Weights of a small transformer language model.
Architecture: RMSNorm before each block, untied embeddings.
Each number is 50 + 10 x the weight over its row's rms, rounded and kept within 0 to 99. Layers, rows and columns count from 0. The size before them is the row's rms in percent of the matrix's.

# layer 10 MLP gate, 1280x320, rms 0.0425, rows 446-517, columns 192-223
094:45 55 52 62 53 50 45 59 49 46 46 43 51 55 54 45 54 56 55 44 57 63 43 64 51 54 49 54 42 53 43 68
094:47 62 38 40 52 68 65 60 51 39 45 38 35 69 49 32 39 65 40 59 32 54 55 42 46 51 49 45 50 33 65 68
095:47 41 59 48 41 52 50 52 48 54 44 44 49 39 58 34 50 22 44 49 55 44 57 48 53 57 60 44 55 30 49 45
101:39 39 66 54 46 63 37 56 45 35 38 50 49 52 47 44 62 42 52 49 49 53 44 38 51 75 65 42 59 76 37 39
097:26 58 39 43 51 42 26 50 64 61 44 40 37 69 53 53 57 41 44 59 28 51 53 55 52 76 46 38 55 61 54 58
106:33 39 61 37 63 39 54 62 63 48 34 37 57 49 48 50 58 43 39 67 48 63 49 59 46 43 41 62 61 47 41 50
099:55 64 51 50 72 47 48 60 42 25 54 55 60 26 55 48 34 38 43 41 55 41 38 50 41 45 51 59 57 57 34 54
101:61 53 60 54 55 49 28 52 61 54 47 86 73 47 48 52 41 33 50 50 69 38 55 59 46 49 57 62 43 43 43 53
104:56 43 49 46 42 47 60 55 47 56 41 51 51 35 51 49 48 52 50 56 50 46 66 41 45 58 31 70 57 46 63 53
095:48 36 30 50 44 45 56 49 55 49 50 38 68 46 41 67 64 51 47 46 50 66 51 57 50 49 54 38 52 55 66 42
099:49 63 44 25 50 35 48 44 74 42 36 42 60 56 59 47 56 40 67 41 61 45 50 48 41 35 67 44 46 54 64 55
102:48 46 50 35 38 54 42 43 54 30 51 45 41 54 45 43 58 40 44 59 55 46 47 36 39 60 71 55 50 21 42 50
092:49 55 55 49 49 38 41 35 43 52 40 45 49 42 60 61 57 58 37 51 71 52 46 40 39 53 42 61 67 65 58 34
098:37 59 40 70 78 60 42 33 41 43 39 60 51 57 47 61 54 57 39 49 33 49 60 27 34 46 33 61 63 47 55 44
106:42 66 44 66 61 52 45 51 32 43 32 51 58 40 64 46 59 61 57 41 58 52 33 53 50 35 47 48 50 52 45 50
099:45 53 35 52 49 53 55 45 62 51 57 51 55 24 80 39 52 61 55 43 59 64 46 45 45 50 68 70 59 52 48 48
095:78 40 45 29 33 60 36 31 60 60 52 62 25 49 54 57 42 32 33 62 51 62 40 52 43 64 53 67 41 58 23 46
098:45 61 48 42 64 61 58 26 55 37 41 24 32 41 51 65 61 46 41 51 65 63 51 51 38 38 43 56 47 46 32 55
090:48 63 53 48 54 32 35 36 44 42 62 39 39 45 47 49 64 61 60 44 40 42 39 50 41 67 51 43 56 41 52 38
103:44 49 57 37 53 38 40 59 53 64 35 62 60 67 51 41 45 63 52 58 34 54 43 52 34 67 61 56 50 39 42 38
100:42 55 50 54 40 42 40 56 61 49 42 38 61 44 56 47 43 54 34 28 53 45 33 47 54 50 42 61 50 45 42 47
080:55 49 48 57 56 68 30 42 24 51 40 43 63 49 44 54 42 46 39 39 58 38 46 54 46 34 60 41 48 48 54 54
106:65 49 43 70 29 74 44 41 53 57 48 48 51 45 47 55 55 59 38 34 59 40 60 61 55 33 41 52 45 60 50 37
095:79 61 64 41 55 44 47 73 52 42 51 62 60 48 34 38 52 51 38 50 61 52 34 58 51 47 57 50 57 39 40 39
100:55 49 43 53 67 52 48 46 55 56 60 61 57 44 58 37 51 36 62 52 59 57 61 56 44 45 48 42 60 60 47 51
096:32 55 36 53 60 52 61 66 55 41 48 48 53 38 51 34 48 47 49 52 42 62 57 47 38 47 64 30 55 41 48 25
101:51 40 56 49 46 42 26 52 63 40 51 42 51 59 41 51 50 47 29 49 62 45 50 64 70 47 43 60 56 44 49 64
104:55 68 55 48 50 42 59 52 48 48 50 56 53 39 53 56 48 50 62 47 59 55 35 44 48 34 40 48 51 44 65 42
102:54 46 52 49 43 43 56 45 72 59 40 47 67 46 40 37 59 44 46 63 42 48 51 54 50 44 54 50 49 38 71 66
094:38 59 55 40 55 51 41 57 50 54 55 49 56 53 38 44 46 55 48 47 56 50 37 42 54 48 55 55 63 59 50 44
094:57 75 46 30 31 47 42 45 37 56 54 34 67 48 55 35 50 58 69 50 60 64 53 56 40 50 64 57 55 57 58 64
124:49 64 39 60 51 46 41 39 56 60 59 44 39 68 65 53 33 61 43 43 51 48 55 61 50 55 63 50 65 47 20 32
093:45 51 51 47 63 62 36 32 46 54 48 41 54 60 52 50 54 37 56 38 66 58 58 53 32 52 54 47 43 42 45 38
129:47 58 63 47 89 59 42 48 42 52 44 47 42 55 55 44 53 61 48 34 59 44 57 52 41 70 38 64 60 52 37 49
104:55 60 54 60 46 50 49 40 52 34 39 55 58 52 57 69 59 38 55 37 57 44 45 53 50 50 44 51 54 55 44 41
098:47 42 72 60 57 54 64 47 66 36 52 37 62 61 48 47 56 36 45 58 47 34 36 68 61 40 44 46 43 43 53 59
107:53 54 40 46 45 45 61 49 52 63 41 58 41 45 40 49 69 42 45 38 46 46 52 52 53 46 49 57 47 42 73 54
090:57 53 54 69 67 51 47 19 47 39 39 37 51 41 49 58 65 54 34 54 63 50 56 60 45 27 56 47 38 57 48 50
093:65 58 36 41 41 32 51 56 43 51 67 42 49 48 52 54 50 48 49 62 50 54 48 28 44 54 45 50 51 50 63 59
095:47 39 41 55 73 71 52 45 48 35 66 38 24 41 48 46 42 77 53 43 58 43 46 47 42 66 61 62 51 50 58 51
097:38 62 62 53 51 47 47 57 53 52 52 70 53 38 67 54 49 58 57 43 51 59 76 50 39 62 41 69 52 40 74 54
093:35 60 35 46 42 28 56 53 50 57 58 66 59 45 54 57 58 46 59 52 55 73 32 54 36 38 45 61 52 47 68 66
097:53 57 47 42 54 52 43 48 43 58 49 51 46 43 51 69 49 55 39 51 47 53 50 36 46 46 49 67 54 52 37 44
097:47 56 37 58 55 58 31 51 41 52 50 62 51 40 65 36 60 57 63 40 58 61 39 54 50 42 30 59 40 35 49 58
107:53 51 32 40 41 48 51 30 57 37 57 61 59 56 44 51 46 53 50 40 70 46 47 51 49 40 55 51 61 53 34 34
090:51 58 60 66 57 46 47 43 38 46 36 58 73 39 37 46 51 47 65 77 58 50 55 47 47 38 61 45 55 65 52 50
093:45 58 48 46 65 48 46 52 51 40 53 55 45 60 59 54 49 58 44 48 30 38 39 48 27 44 50 53 55 53 43 58
100:54 56 60 49 56 63 60 44 45 51 47 50 54 34 50 42 52 35 51 38 52 54 64 63 55 62 36 60 54 49 51 36
096:55 40 54 48 51 60 61 69 56 59 50 60 28 49 49 52 61 48 51 47 52 56 78 45 50 35 30 53 55 61 55 42
099:44 51 54 52 41 54 44 49 51 65 46 55 48 54 49 39 32 41 48 56 44 57 37 59 60 48 50 45 51 68 54 34
100:41 55 44 58 66 56 43 40 49 45 50 62 64 52 54 46 62 35 48 50 49 68 44 61 64 62 37 77 60 43 35 34
095:73 53 52 46 52 48 54 47 59 62 57 45 58 28 61 48 63 57 39 52 73 48 54 49 49 62 58 46 44 63 49 51
091:61 58 52 54 59 53 51 67 55 46 41 71 60 62 44 61 49 55 56 58 49 57 57 37 49 45 41 48 58 35 55 30
101:48 44 48 60 37 47 56 52 43 53 48 42 50 52 58 34 50 47 52 46 40 68 68 52 50 63 47 63 42 52 60 54
094:56 52 56 38 53 66 52 54 45 48 74 57 46 35 67 45 44 42 61 49 62 50 38 47 45 41 58 31 43 50 53 42
100:46 41 57 41 30 60 55 54 44 28 44 54 47 56 51 45 62 44 45 37 58 41 56 37 46 46 41 55 62 47 53 40
095:40 50 49 40 53 58 53 41 58 53 50 44 47 41 55 49 53 51 47 40 69 34 51 58 48 38 43 57 58 68 37 36
100:34 48 47 64 50 45 38 66 53 41 61 63 49 44 59 54 62 33 48 40 65 42 37 49 37 48 64 50 61 51 38 45
097:42 56 40 44 48 59 62 60 36 45 63 46 43 49 54 61 67 35 52 26 74 61 38 49 48 43 43 45 62 62 43 69
106:44 60 44 40 66 50 69 55 50 51 44 56 44 28 54 59 49 47 66 57 63 60 52 51 57 82 47 36 67 26 52 68
109:44 66 45 51 42 74 29 37 56 42 54 85 48 53 45 37 53 55 55 63 43 65 31 53 47 47 58 33 56 38 29 62
097:53 54 55 29 47 43 53 48 61 21 38 45 46 48 41 32 46 42 61 39 49 64 57 49 59 54 43 55 46 41 68 54
097:59 43 60 40 61 60 40 53 51 48 50 50 60 53 54 29 37 45 32 29 34 59 59 52 56 56 40 57 50 38 39 67
098:64 52 52 43 33 73 63 44 43 50 48 55 39 51 62 68 57 51 57 37 55 52 33 49 34 47 30 47 53 43 43 59
103:60 50 50 67 54 65 70 43 51 53 45 54 47 35 62 52 56 42 69 46 54 53 53 47 46 62 56 52 35 71 42 38
094:49 39 39 61 62 53 48 48 58 53 59 40 50 55 56 50 54 41 58 70 49 67 54 49 60 64 43 55 42 36 68 53
098:46 37 48 33 74 37 42 49 47 52 41 55 45 68 62 58 49 52 50 55 59 55 50 47 43 78 44 62 57 38 42 55
098:51 64 49 49 54 57 42 56 47 63 41 57 39 47 71 51 49 48 57 51 52 51 46 53 60 53 62 49 59 46 41 57
093:48 59 52 46 71 82 56 58 51 46 35 57 50 54 44 56 31 46 48 46 44 55 42 43 26 60 62 55 44 53 54 49
102:57 43 47 46 45 43 41 46 42 44 43 56 63 42 40 78 63 37 38 55 50 61 61 58 46 40 40 58 40 51 46 49
098:48 51 47 66 47 60 68 63 41 70 64 45 62 30 50 59 56 53 60 51 54 55 57 62 64 49 48 52 37 60 44 49
106:49 47 46 61 56 59 55 56 62 59 47 62 69 52 50 51 75 47 57 53 48 62 31 52 52 50 55 40 66 48 51 40
# layer 10 MLP up, 1280x320, rms 0.0402, rows 446-516, columns 192-223
098:32 62 62 40 50 45 60 46 42 50 59 42 51 56 54 74 53 47 38 39 38 59 52 64 43 68 48 44 50 48 49 40
099:51 58 53 44 40 42 40 53 49 38 45 63 57 48 63 58 50 52 52 58 36 48 40 46 51 52 63 21 50 25 54 55
095:49 42 61 55 48 51 46 55 45 47 55 46 46 42 51 34 53 37 42 39 44 53 51 49 54 41 42 35 43 54 66 62
101:38 39 38 56 56 47 60 60 41 53 37 42 46 50 52 59 55 67 43 59 56 38 37 35 47 69 56 34 51 57 44 50
097:50 25 45 37 56 55 54 46 38 58 57 48 41 60 63 63 44 42 49 46 50 39 37 46 40 45 50 46 57 52 45 29
106:55 56 48 49 51 52 54 46 49 35 49 47 59 58 51 56 34 39 42 55 40 59 66 56 49 44 49 52 42 32 72 43
102:57 51 39 41 34 52 54 53 56 47 52 61 54 63 43 53 64 69 47 53 70 40 39 33 57 54 72 64 48 52 41 46
105:58 59 47 37 60 56 33 31 41 40 62 68 42 34 51 55 71 43 33 43 52 62 35 39 53 57 46 45 37 32 42 52
097:42 35 63 52 61 54 68 58 39 52 42 48 34 58 60 20 53 67 42 65 39 43 57 52 34 71 71 63 51 48 50 56
103:52 53 31 60 51 50 45 47 35 66 50 82 29 46 54 46 41 69 57 53 62 60 48 48 54 50 52 54 58 48 30 39
099:51 64 42 43 33 55 42 71 67 37 84 59 61 45 56 48 46 64 64 53 40 54 42 32 51 66 48 45 35 32 52 36
102:19 46 45 42 59 23 65 42 54 43 42 39 64 70 66 62 54 32 60 41 59 62 40 47 47 51 44 52 50 44 48 48
093:57 46 49 52 53 39 52 38 41 52 41 36 59 43 59 44 60 39 55 63 60 54 35 44 49 52 63 62 50 57 40 52
095:62 58 37 46 23 37 53 61 66 51 61 59 61 45 50 44 39 52 50 61 51 45 51 36 42 44 65 33 42 43 53 46
111:43 55 48 71 43 44 39 57 55 46 52 58 46 69 55 46 64 59 55 56 56 47 51 56 44 55 59 29 40 40 42 53
101:49 58 74 80 50 47 49 35 55 65 49 39 71 55 42 39 45 38 40 54 28 45 47 51 53 52 64 50 39 61 55 44
095:60 37 47 40 54 51 59 50 57 65 61 56 34 61 26 47 53 52 39 51 57 43 38 28 44 57 60 54 45 58 40 43
102:48 55 51 45 51 35 46 58 43 43 52 46 76 30 52 53 50 32 69 40 49 26 58 57 50 55 48 53 43 54 46 44
094:35 48 51 47 55 55 52 55 56 52 60 48 25 45 47 55 50 53 60 52 54 32 66 35 50 41 41 41 43 40 56 41
105:54 57 43 51 39 62 56 56 54 52 43 64 43 56 51 55 52 57 36 58 59 30 43 41 53 50 64 41 49 40 25 25
098:47 55 54 50 53 77 53 64 45 42 32 61 62 51 64 34 56 71 54 39 61 61 65 41 49 49 66 41 56 46 63 39
087:61 57 53 36 38 55 63 54 66 33 50 41 49 78 35 45 56 48 39 62 20 52 48 39 47 59 59 50 37 53 47 74
108:48 53 34 54 48 53 42 53 44 50 55 46 60 46 39 44 53 59 42 39 41 59 42 60 62 52 52 44 63 45 48 54
098:50 60 52 53 55 58 47 55 48 45 43 38 56 44 70 50 58 41 49 52 50 60 59 47 43 61 39 46 58 54 32 45
100:55 38 56 41 61 53 41 46 53 47 22 31 61 41 39 36 58 47 46 52 38 51 47 53 42 66 57 65 48 53 62 58
093:46 47 50 65 69 43 50 53 55 49 55 54 43 46 55 62 47 38 66 60 58 47 46 44 37 47 65 55 63 50 57 51
101:41 44 62 50 50 46 39 41 48 41 65 57 59 42 44 60 61 57 48 66 78 64 57 54 50 19 36 48 55 38 64 52
098:66 56 69 48 36 56 59 40 63 37 42 40 39 60 50 55 65 55 43 32 46 37 58 50 25 54 64 57 60 59 32 55
100:44 52 46 58 46 58 59 41 33 55 60 38 54 31 51 66 42 43 54 60 46 48 56 39 62 49 31 58 57 42 59 40
099:71 58 59 34 45 60 69 52 64 36 50 58 30 67 50 61 54 55 42 61 61 45 55 58 45 51 42 51 49 74 47 41
093:50 42 48 35 35 57 65 46 45 59 72 36 48 60 30 63 72 35 54 49 57 61 74 40 49 51 41 60 53 58 53 56
132:54 33 50 39 55 68 60 51 45 30 44 58 68 33 49 44 58 39 65 45 46 59 40 38 37 46 48 59 46 52 72 66
092:59 44 46 60 57 58 44 40 35 62 56 35 51 41 48 45 58 56 58 59 34 28 61 47 49 51 46 52 46 69 48 52
120:51 58 54 47 50 54 54 60 55 44 61 45 41 45 35 64 61 55 47 47 44 36 52 58 34 61 48 39 52 36 63 35
104:60 67 45 57 37 49 43 47 52 39 37 41 49 52 52 40 50 38 47 60 56 62 57 43 49 35 50 42 60 32 76 35
099:38 67 44 57 52 35 38 53 44 59 43 41 56 46 66 50 29 31 47 46 37 46 54 44 55 28 55 49 68 53 56 46
109:45 49 50 23 57 28 33 52 47 47 59 45 55 64 41 68 52 62 69 61 47 47 51 42 51 53 37 53 54 61 40 52
088:69 52 28 62 53 49 66 55 57 46 55 36 60 60 55 51 66 67 51 49 64 38 69 49 55 37 58 36 44 47 47 51
101:47 44 45 57 55 50 75 47 59 47 41 40 58 35 70 65 49 34 41 75 59 58 51 36 47 45 50 45 42 43 47 47
094:54 55 26 46 46 40 38 46 71 51 57 55 52 37 46 60 53 47 68 59 59 46 50 39 53 47 57 46 45 43 39 51
093:51 42 51 56 62 60 41 50 47 43 48 51 51 47 48 54 55 61 47 52 67 46 58 62 52 42 53 56 24 52 46 66
097:63 60 39 47 60 47 39 28 63 71 47 55 72 43 36 52 35 58 37 27 63 37 39 63 51 31 51 62 59 48 66 55
098:56 41 62 48 44 54 46 54 45 42 39 56 31 72 58 25 57 44 55 50 70 45 52 47 47 51 63 48 56 60 46 56
095:64 67 56 52 70 56 54 53 63 52 46 48 58 60 42 65 48 38 53 36 51 35 56 38 32 54 43 64 66 48 38 43
103:59 41 39 45 60 36 59 62 63 26 37 65 57 43 33 49 64 47 51 62 55 47 43 29 45 45 41 40 52 50 47 48
097:63 33 63 56 48 53 54 62 55 40 43 50 43 52 55 51 42 50 60 41 54 45 41 42 39 45 55 49 45 50 43 37
096:60 60 60 43 28 44 48 42 33 50 46 52 46 50 11 45 67 48 67 61 59 61 51 53 47 56 51 65 55 39 49 62
096:58 55 44 49 51 28 44 44 48 64 52 35 42 58 62 48 38 58 64 45 42 59 65 49 46 42 54 63 43 48 35 49
103:49 65 56 61 50 41 61 47 54 51 44 51 60 42 40 43 55 33 43 52 51 62 50 45 58 42 59 44 53 66 41 38
097:29 54 56 37 48 35 69 69 36 48 44 67 57 38 56 48 62 55 60 53 58 64 58 53 41 50 51 60 53 45 64 45
096:43 25 55 40 34 51 54 48 52 43 52 59 47 61 63 55 40 49 44 55 56 32 60 35 20 34 52 59 61 41 51 69
098:58 66 47 53 40 52 33 45 43 39 53 52 60 77 52 60 46 46 44 40 44 50 55 63 43 51 45 42 62 46 45 64
096:16 61 47 38 55 49 49 41 51 51 50 52 55 41 77 32 58 52 60 33 38 62 40 42 50 49 56 52 50 58 39 52
105:43 41 34 41 36 55 33 49 51 33 51 46 46 53 43 48 52 48 42 56 66 56 38 41 53 61 66 38 49 52 44 54
096:40 54 53 27 45 51 47 38 44 43 32 50 46 50 52 73 53 43 31 32 53 58 43 49 49 40 47 51 54 55 56 55
097:54 64 65 62 43 62 29 44 58 51 66 51 48 50 62 52 51 55 35 46 56 43 44 63 60 55 58 36 44 60 44 57
094:45 56 45 27 45 37 47 50 53 55 49 48 47 60 46 47 52 59 62 52 48 61 47 59 55 42 54 64 54 56 53 51
104:51 55 53 42 45 50 56 39 57 40 43 55 67 49 45 45 54 38 38 42 38 34 51 39 31 46 62 35 39 57 54 44
100:62 54 55 66 50 26 52 54 62 46 42 68 73 52 45 56 50 62 50 47 42 60 72 37 49 44 42 50 37 48 49 38
105:58 38 45 54 18 47 49 43 44 67 54 37 43 68 42 58 26 54 63 56 38 59 40 57 57 46 69 38 50 55 59 50
106:43 45 41 66 45 59 72 55 52 36 39 40 50 64 59 44 39 68 56 61 51 32 56 44 39 54 69 57 46 45 62 53
093:59 39 36 45 49 71 43 48 45 48 63 60 59 38 45 48 58 70 35 39 40 33 41 41 28 50 38 52 52 70 34 42
098:54 46 40 70 37 35 38 66 61 51 52 61 58 47 48 50 46 60 56 59 62 38 46 51 51 55 39 64 46 47 59 49
101:53 31 42 47 57 46 52 37 53 61 41 44 51 54 39 49 44 34 61 44 41 44 38 61 57 65 60 45 49 51 46 68
103:43 54 46 51 55 52 40 57 51 49 50 43 35 62 33 58 51 59 58 54 46 63 65 51 27 49 48 44 54 55 66 32
096:41 56 53 31 22 39 54 50 54 44 48 58 45 39 28 51 39 34 59 66 50 62 47 53 61 41 74 47 40 71 44 53
101:50 63 52 52 56 53 54 38 55 55 60 51 58 45 42 57 52 80 45 53 44 49 48 49 48 59 49 46 49 51 51 67
103:49 57 41 52 32 38 50 51 48 48 45 53 46 37 64 54 41 48 46 43 53 64 62 50 43 47 42 56 58 48 53 43
090:51 60 69 43 57 35 42 37 49 39 53 50 56 47 52 37 58 40 33 55 39 68 46 44 66 32 51 45 53 55 50 70
102:53 56 53 42 44 44 73 31 48 56 43 44 50 56 49 44 58 42 54 42 49 50 49 37 52 39 50 61 72 50 61 47
098:67 60 52 64 67 55 46 63 57 53 44 43 61 51 65 48 62 52 53 45 43 43 48 49 46 43 72 37 51 57 60 57
# layer 10 MLP down (transposed), 1280x320, rms 0.0369, rows 446-516, columns 192-223
099:57 45 40 55 53 37 39 38 49 61 49 57 68 51 54 55 35 53 39 57 77 38 42 36 71 57 52 56 48 60 51 34
101:35 53 68 52 50 39 51 49 44 75 42 54 67 47 51 52 59 51 47 59 37 48 48 42 40 58 35 48 42 55 33 52
096:46 53 41 55 45 38 41 44 37 68 65 54 57 41 47 38 53 68 52 54 41 58 60 47 63 52 41 38 45 42 62 57
104:29 53 50 66 50 51 71 54 57 68 60 45 50 57 42 55 55 54 43 42 56 34 61 42 42 47 44 53 76 45 52 52
100:65 66 39 59 64 60 46 45 31 49 43 37 48 46 52 35 60 36 54 55 51 48 48 40 27 49 29 34 66 53 63 44
103:59 43 59 40 59 46 70 52 50 60 43 27 32 43 55 41 53 43 46 72 39 54 57 71 90 47 41 32 47 30 56 46
103:43 59 47 47 39 49 40 54 49 47 41 64 55 47 59 62 63 60 60 58 61 57 50 44 70 55 55 49 37 45 29 45
106:46 62 51 40 52 40 61 55 48 51 44 50 64 44 41 51 32 29 44 60 35 52 61 55 54 51 46 52 29 31 64 43
095:56 59 40 55 38 48 58 49 55 57 49 49 66 69 78 69 52 47 55 70 59 57 51 51 53 47 41 39 63 34 46 35
102:46 52 35 38 58 44 43 42 56 56 66 61 43 57 34 47 47 41 57 43 47 71 43 58 55 46 52 37 51 54 52 37
100:53 59 52 40 53 56 46 35 53 41 52 57 56 44 50 28 49 38 68 53 44 58 56 34 57 48 60 46 76 37 58 60
105:42 54 50 55 69 34 55 55 43 43 53 61 67 57 55 60 48 46 48 48 65 58 54 50 43 47 80 34 51 59 39 56
097:57 37 56 49 56 58 49 52 47 52 45 69 53 50 67 50 49 50 46 46 62 53 47 46 48 44 56 57 44 50 47 52
096:58 50 42 32 37 21 54 51 58 41 54 51 59 51 55 45 45 54 53 60 66 29 58 34 68 67 72 40 42 61 60 47
113:53 36 64 64 53 52 34 49 52 54 39 58 63 63 58 64 74 54 66 72 46 57 38 39 35 33 50 43 23 34 48 53
098:39 46 44 45 66 39 38 69 49 21 32 50 50 43 53 65 50 49 63 58 61 61 44 35 57 43 36 59 55 62 52 45
096:48 43 62 47 52 47 37 51 58 68 59 58 60 55 46 45 49 63 25 57 46 44 44 70 51 61 32 39 56 58 46 55
104:54 58 57 70 53 44 53 29 64 50 50 45 48 39 44 46 44 49 56 55 65 51 48 42 53 45 62 47 59 43 51 53
095:56 49 41 51 48 38 59 53 46 45 61 61 44 52 39 50 52 52 61 53 39 58 57 84 77 39 46 49 62 44 41 33
104:41 50 51 58 74 46 64 42 40 55 49 49 70 62 40 47 60 48 37 53 51 50 57 41 58 57 61 56 52 50 48 50
102:50 42 42 43 43 54 43 55 60 52 43 51 46 66 48 26 48 40 46 54 38 40 48 41 38 41 39 43 25 43 57 27
086:39 49 48 40 41 45 53 57 59 40 52 43 56 45 65 41 44 40 49 38 49 58 63 87 71 67 54 62 49 53 53 62
106:51 36 52 53 47 52 51 46 34 56 47 48 72 57 56 51 26 65 50 34 64 57 50 48 71 58 37 57 79 49 40 42
103:66 66 66 47 32 47 35 50 46 50 68 60 48 57 64 58 47 42 62 47 47 64 50 62 59 41 49 44 45 42 56 42
100:55 57 43 59 45 54 44 42 53 48 50 50 59 57 62 26 67 58 42 58 41 45 61 71 40 51 43 40 52 68 50 51
095:45 47 55 44 53 60 49 66 37 48 75 45 34 52 45 47 42 54 55 64 38 50 52 64 42 59 58 53 50 35 61 54
095:51 60 54 61 48 47 52 61 49 52 44 61 54 47 37 58 47 46 58 58 37 40 60 52 46 69 57 62 29 58 52 43
096:53 69 47 45 60 44 36 29 41 34 60 55 48 39 48 47 51 48 41 40 54 53 41 69 51 48 61 39 50 42 63 43
099:36 55 52 55 54 48 55 57 58 67 43 51 51 55 46 66 39 38 65 69 54 39 33 54 60 47 39 33 59 28 60 60
096:51 45 40 39 66 42 40 44 67 46 66 66 45 56 40 45 55 71 67 35 62 75 65 56 57 59 42 49 33 60 46 58
096:40 45 59 62 44 58 62 58 62 57 43 43 39 50 59 65 47 45 53 37 40 20 36 68 68 55 50 41 59 39 41 56
104:53 65 41 60 55 39 46 39 53 58 63 43 45 67 57 49 48 59 40 54 45 45 59 61 44 62 58 54 53 49 16 37
092:53 42 59 54 60 61 59 39 39 56 62 38 49 41 53 68 29 51 45 57 42 32 43 45 77 56 37 59 52 50 40 51
113:37 61 50 47 44 49 55 22 67 63 47 53 56 50 34 43 53 43 60 62 43 42 66 73 79 58 44 39 49 53 47 59
106:60 58 62 48 45 48 62 75 46 61 37 51 38 45 61 50 47 32 33 58 52 50 48 33 77 39 29 36 36 59 61 46
097:62 58 60 50 61 68 47 52 38 26 50 61 57 39 46 37 57 62 52 62 37 42 77 42 31 48 49 55 46 64 51 45
104:39 52 52 70 60 40 49 50 47 21 44 51 54 53 57 47 42 44 60 47 58 51 54 32 26 65 45 39 62 54 53 46
092:51 52 54 49 56 52 49 54 44 58 44 43 46 54 54 34 32 47 52 64 41 48 50 47 51 64 47 48 46 46 45 56
098:47 52 70 51 51 57 47 54 46 48 59 37 58 67 58 66 51 43 50 41 39 60 46 71 93 65 49 63 78 57 39 46
098:62 55 41 70 40 36 42 56 61 43 41 58 47 54 50 56 65 54 54 45 59 55 46 55 32 44 53 35 56 57 60 29
096:48 22 42 36 36 69 68 51 51 49 36 69 66 51 50 43 54 55 61 66 38 54 55 42 51 22 69 53 54 50 46 47
097:61 51 53 61 38 68 51 39 41 58 39 50 46 53 40 38 48 38 38 58 42 39 65 42 43 53 63 67 59 47 52 53
098:46 53 48 29 68 63 51 47 38 40 43 45 40 41 47 60 63 45 51 56 42 53 39 65 62 33 62 50 62 57 44 39
094:39 59 36 75 63 65 50 57 39 44 45 36 44 24 47 53 52 47 50 35 54 59 56 45 34 47 52 53 54 42 48 39
102:26 46 34 43 38 53 61 43 52 43 79 53 51 49 57 48 35 59 51 43 72 58 49 70 76 52 70 47 44 51 37 54
094:53 55 53 36 62 47 53 48 49 73 47 45 46 48 49 45 71 51 50 27 55 49 58 89 83 60 45 41 60 42 66 58
098:58 54 37 37 54 55 69 57 35 39 41 40 58 43 43 47 49 46 58 53 44 65 64 56 55 60 52 48 51 45 52 39
101:48 70 47 52 49 47 63 43 49 46 60 48 68 47 53 67 55 41 59 49 59 40 45 51 36 52 57 33 36 42 43 64
102:59 46 61 52 54 58 63 62 41 34 45 51 41 25 43 53 39 52 68 57 49 57 64 36 46 52 39 50 50 53 43 46
099:47 45 55 46 59 43 35 40 46 54 55 49 41 64 48 57 51 42 34 43 51 55 55 74 61 46 58 57 47 29 47 45
091:55 40 44 56 58 72 46 60 44 45 52 68 41 59 70 40 56 60 57 58 41 44 43 43 06 63 44 52 49 58 39 38
099:43 44 56 47 53 43 48 31 35 37 43 65 44 44 74 54 61 42 55 68 52 57 43 39 48 58 51 50 65 36 56 50
091:47 53 53 42 61 45 71 54 71 63 47 64 65 62 39 45 39 42 47 39 51 50 47 54 37 51 49 64 62 51 56 44
104:73 56 65 48 38 45 58 50 48 52 57 49 44 70 39 47 46 60 53 46 48 54 38 32 27 46 43 64 74 55 69 39
097:64 47 56 44 46 53 64 53 58 40 62 49 52 51 55 47 40 14 59 46 50 35 36 45 34 38 61 50 51 48 59 55
095:54 47 56 40 52 56 50 71 60 41 42 50 48 63 58 55 63 48 47 36 59 46 28 47 47 62 40 49 41 58 57 55
096:56 62 66 40 42 44 59 51 41 48 41 43 54 75 58 46 53 57 59 56 37 59 45 63 70 51 68 57 50 60 49 46
102:53 50 50 56 55 39 60 34 60 30 60 43 44 45 54 66 60 37 68 55 66 54 48 42 51 32 63 62 58 49 47 43
100:48 45 35 40 57 61 55 43 66 46 51 58 42 41 58 69 47 52 52 20 45 50 34 66 54 39 47 78 47 46 50 28
097:50 18 48 51 52 58 57 51 40 59 68 48 59 49 52 49 35 42 42 53 60 57 45 64 00 40 47 58 42 58 49 31
104:31 40 30 35 41 46 49 55 39 66 49 54 40 40 50 48 45 54 51 53 63 55 50 67 80 61 64 58 57 56 50 61
092:57 49 49 51 54 64 50 43 58 44 56 51 46 42 49 37 55 52 56 48 42 65 55 65 64 51 44 49 55 38 58 62
098:70 34 52 65 33 55 42 36 48 78 54 45 39 73 63 49 46 63 54 62 47 46 60 33 59 69 48 48 61 40 50 55
101:61 41 46 29 49 57 46 45 35 28 33 48 62 56 41 56 60 56 53 50 69 50 46 44 54 55 42 61 50 51 39 57
100:57 42 54 56 65 45 79 41 29 61 42 45 32 57 57 42 59 57 54 30 45 56 69 35 32 52 39 58 66 43 48 34
097:51 60 60 70 66 55 49 63 62 51 68 45 33 32 53 65 53 33 54 40 58 64 55 54 27 43 51 45 74 56 42 52
102:33 37 49 51 50 57 52 52 62 51 62 55 68 54 49 56 59 62 41 60 48 51 36 47 67 47 53 60 58 52 39 59
104:47 64 60 40 64 72 63 47 32 45 43 41 57 46 56 33 58 43 56 28 33 51 47 56 52 45 61 45 58 45 48 48
092:49 53 51 52 54 42 56 44 44 57 54 42 54 50 48 45 40 56 31 46 55 60 53 76 18 36 26 62 52 43 45 42
103:35 53 54 80 33 66 51 55 56 26 40 53 59 51 56 60 55 46 65 47 60 43 44 52 67 42 59 54 50 59 39 33
100:52 54 47 55 42 44 61 45 51 51 49 54 52 49 37 37 28 26 35 59 69 48 48 30 47 71 36 58 43 37 55 44